python train.py --n_layer=15 --d_model=448 --n_head=7 --n_kv_head=7 --head_dim=64 --d_mlp=1024 --vocab_size=2048 --activation="geglu" --norm="rmsnorm" --norm_place="peri" --norm_eps=1e-05 --positions="rope" --rope_base=10000.0 --rope_fraction=1.0 --qk_norm=false --attn_scale=0.125 --bias="none" --tie_embeddings=true --parallel_block=false --extras=["capped logits"] --init="orth" --init_std_qkv=0.0294 --init_std_o=0.00537 --init_std_up=0.0294 --init_std_down=0.00355 --optimizer="adamw" --lr=0.000843 --beta1=0.95 --beta2=0.98 --weight_decay=0.15 --lr_head=0.00766 --grad_clip=2.0 --warmup_steps=337 --schedule="wsd" --decay_fraction=0.649 --decay_shape="linear" --final_lr_fraction=0.1 --batch_tokens=65536 --seq_len=512 --doc_mask=true --train_tokens=720100000 --steps=10988 --dataset="wikipedia_en"
Each number is 128 + 32 x the weight over its row's rms, rounded and kept within 0 to 255. Layers, rows and columns count from 0. Numbers have three digits each. The size before them is the row's rms in percent of the matrix's.

# layer 4 MLP gate, 1024x448, rms 0.0408, rows 414-456, columns 0-63
104:088231129137167158124155109068134153119085113115143144115099137129133162143156114122110147092124205113099114157162205083206085111174108199144137123143114102121191129124187098089145108097113185
106:051128142181172148121147139148122125100123133107120111142098185160122122161165105168114154130077081036096175157112170155097096129071132091149199134139135118154138083141105104118099147090156134
101:213113110111087195149087136171145129098154174103130156140074054115126093114080132168131144117068190070122156130161142139136101163130181141133143125179110118150118135117141095098163191137087141
100:112166094139118092119082139131154215138174133117124129180139135090111145075118091133140164127140113106099093121084057181106146109151111087084136135140118144110111161103144081102167133144105179
099:095141101161088122092136139060099173112179141113134112114128154109118137144138121186171144093121092114122185139135126160119161109148085175121084093159132154114119178165127142073137116170108161
105:153143130131151120146143085151089115149156146108122120154148137100110199164177139191097110124068132137109149127149120143140132125101126101159161089109151199139150147104124133146133147107110152
101:152079158129103102137176116111136153064143094159129113120162168125117137135156071097115141072094099141173142152127124092179113142083134100124115134087117075101116129085152135129180182121139170
103:133120126099132144063096150120108066086145081139167113154094162116091211095119063137107151143086103149159181127086155125090098144085107109167121184072155129113153115135123179109112110107137168
095:117125138161084130140169158148138128115111149136156163154154095112185141133141133152183145099020118101163137171171048069121098100172116140134137151169104095125134184180164044120122115152110148
103:138121158102109092143136131154156174107108194165157132119194161180130158111147128141065151122142120103179132078103097171135161120107115084085127181158083128088130061156074141111126129154149132
104:131128142162086155149149147158107122181173115162124127142102155054129154139141157100163082111146101141139154100059089154115119150114131078112149113097092186118112122121155187148119081158161109
100:070131137110124121135130086113098108164148145133061110211072094162077137162120102150065156165118111160106118042126098082138131146111147106085114139089096059150082079111141134162165137141132130
103:162070162091118117140091125109115148136172148146103160082150139130133200113121123130123199074150153075094055105122145115148124118118132124118143068159159178118077095158115142097150106156103111
104:117157110170076182154092084135155080086166126111159163120114120152151161150143130127077079113103109062070114147113108133162161143173138083125131073096155088198123076164150162176083174091118115
100:175148156156107119106185151127073073117148096127137149116096149087078157126085050147134150140118105043166155165096094119150160123129111165051093090148119178101128125178121192132111144100092129
098:172104129151118089122167151117074157141141167134220117146129106154126151098130106123155100173113107120255162071061151174134154091173189181147149158148157073133140132197134104103121092156159140
104:181107141061094157155141101103120168112123127121165152134137127113097141113122061115118140068058134172107160172150099142163166147152102184166126121104100146059168165145052126130177130126112216
097:083062139136084126079152134109146177068130153128173132140133121096135145123071075125159126161192081071148137150098081137153139112175094152119062158082152127117157147158105091120163115143158167
097:153093107135096106104156189191137139069094180079150150089152123118097137157146081084171066160063196098186149113124093136098126107085107081094172081140150102120146114124112140100122111171155112
101:212109117152144122042108128176117105104116186116121112142100109170138141138116109129145089145079106116149103123136108161178154114170150124078202074118113169135109157134164109088088175111124157
091:129209088104127175160147163089102096079101115111108198127103128128161100075061053106178166116058177173111102113079145156116115176083098094133092097110125141158148139141128117118138159140087166
102:107090100098082058081187104125103183164101109163153149111089103116091119130171098109072110080104155157129113103085161142129162117106097137144118136165138126117169099135139110110139100169108185
103:084066136120130143124124131126154154103099117123119141148140076115051175105156117124112159065149114110138112095101126160151044108163113168097067174076135124165168157155124171065122163110167152
107:150101137095087129079059138090193174149197140100107108137143083162101131126109096113130111169044167081119120132170148142106095134083139123121093080082162107100164103151145181185127175125144112
102:154138137110129149084117171091164146148151140142109130121134159153148173148125114173073077125097140144123187130130072072119116133050139100122217112087101151169176110114183153117099115128116153
091:123061197106111141072185125152087100126088129156183141106108061135092176107130102115157161138121151126145125142120095118166133126104110153169138143136160137131154100175174169148127100108073137
104:121107098148114159126154156129134079089128140117115165087127139132085135132102146110126119157118075116076158113129076180128107122133116122128091149166157128158094146098140114154148114061112192
100:146165110112103137166175209139106154079087128115164195109158143110155150127104109089116116091115168082179155183118147172092125102157163163120142119102060155177160114120148139149102143158148166
097:167162162094170169112070134125118139116195158148204136106123170128105097086107195088091141139129124116133121117085135035108119147141146128096136124131091134128095131128137203104122116125129160
091:141124173154083120127146085153112110117138197159114117114162095108105105138138054159162155119103118046143079087145105099141092108106127151121140130173123138091127100127128155129135123103113136
101:157147087092062143131124124096076191132155160148185157135126120113125084132054118131127136124116149125140130116125119137131110132089113082096122115123150120116148106150095117159175085141151149
100:079094124179099078109147119171142161053109145149131127099084132103099133138167138091083129138095161103180100142082101095158090098144091158156165108172091079157192100183144121128174109126096178
099:188184073135156122146113125139117076094116116074145151130068134096135145099084128085172109135074124100113155125154090163140146190109163140113120116109153123133132189133085144103154099088127088
099:151161138177150111109124133094091070090103104124203110128145143116104180145147125118107166183133111049130155098070076149128121145098129119115103098123118104154178119123077142093126127138093119
100:114129163111148144106082111174104112082069175120145141151108154123154168118095120088206075186102138187102098102115109123112063185174120157164184095145171108170104143132173094111126149129168125
106:150155131150067098102135147149077145119148126149078135135078128099142123161121098117089102101129133057101170151144030131187076183125115166121119080140095106180087158153134149113125077122093160
105:130161172138120134153135082058100134126138095134172150121085104099123167147131158187095152097157104142100114081074061138121137178156149135146184124128133087161081064159115163104172132112140150
101:141115183061172144107162142103122126117145157074077104128130081201108173088136146129142103176114172090077100176141112166123158218123147101121109144122086137111176116128174147123117169207141143
102:115164118140135095125144137088153101155126136160041100120055150114104149123086136191085165163162129117090120128110085232089145117162153161139181129188157121136131097168152117119157122097091176
097:115207123119183153126121118169190122178134071171139128129114127076116126078150137203141164138144141126135100124179101158142141143061083086110141129133153107115133126201136162240163132132110147
104:146166145134117035106124171146164146095169112192158142126120110162132130139117120109169152118129123119078174109147130125126180152143124095122112118078173140174150142189130130104165156122114114
100:094099145121198113101148099125126151115140096069139152137140091103130173124152154127121154112111113106129140134150119094112113100108141148112100097146097105096092113221101105115121073122099145
097:155108159067113148140100136156098134170104117200108132188104121091128113201090102155074144117129085120143164105176129110120171124132113137066132101112125172135160123131105149092159148098153117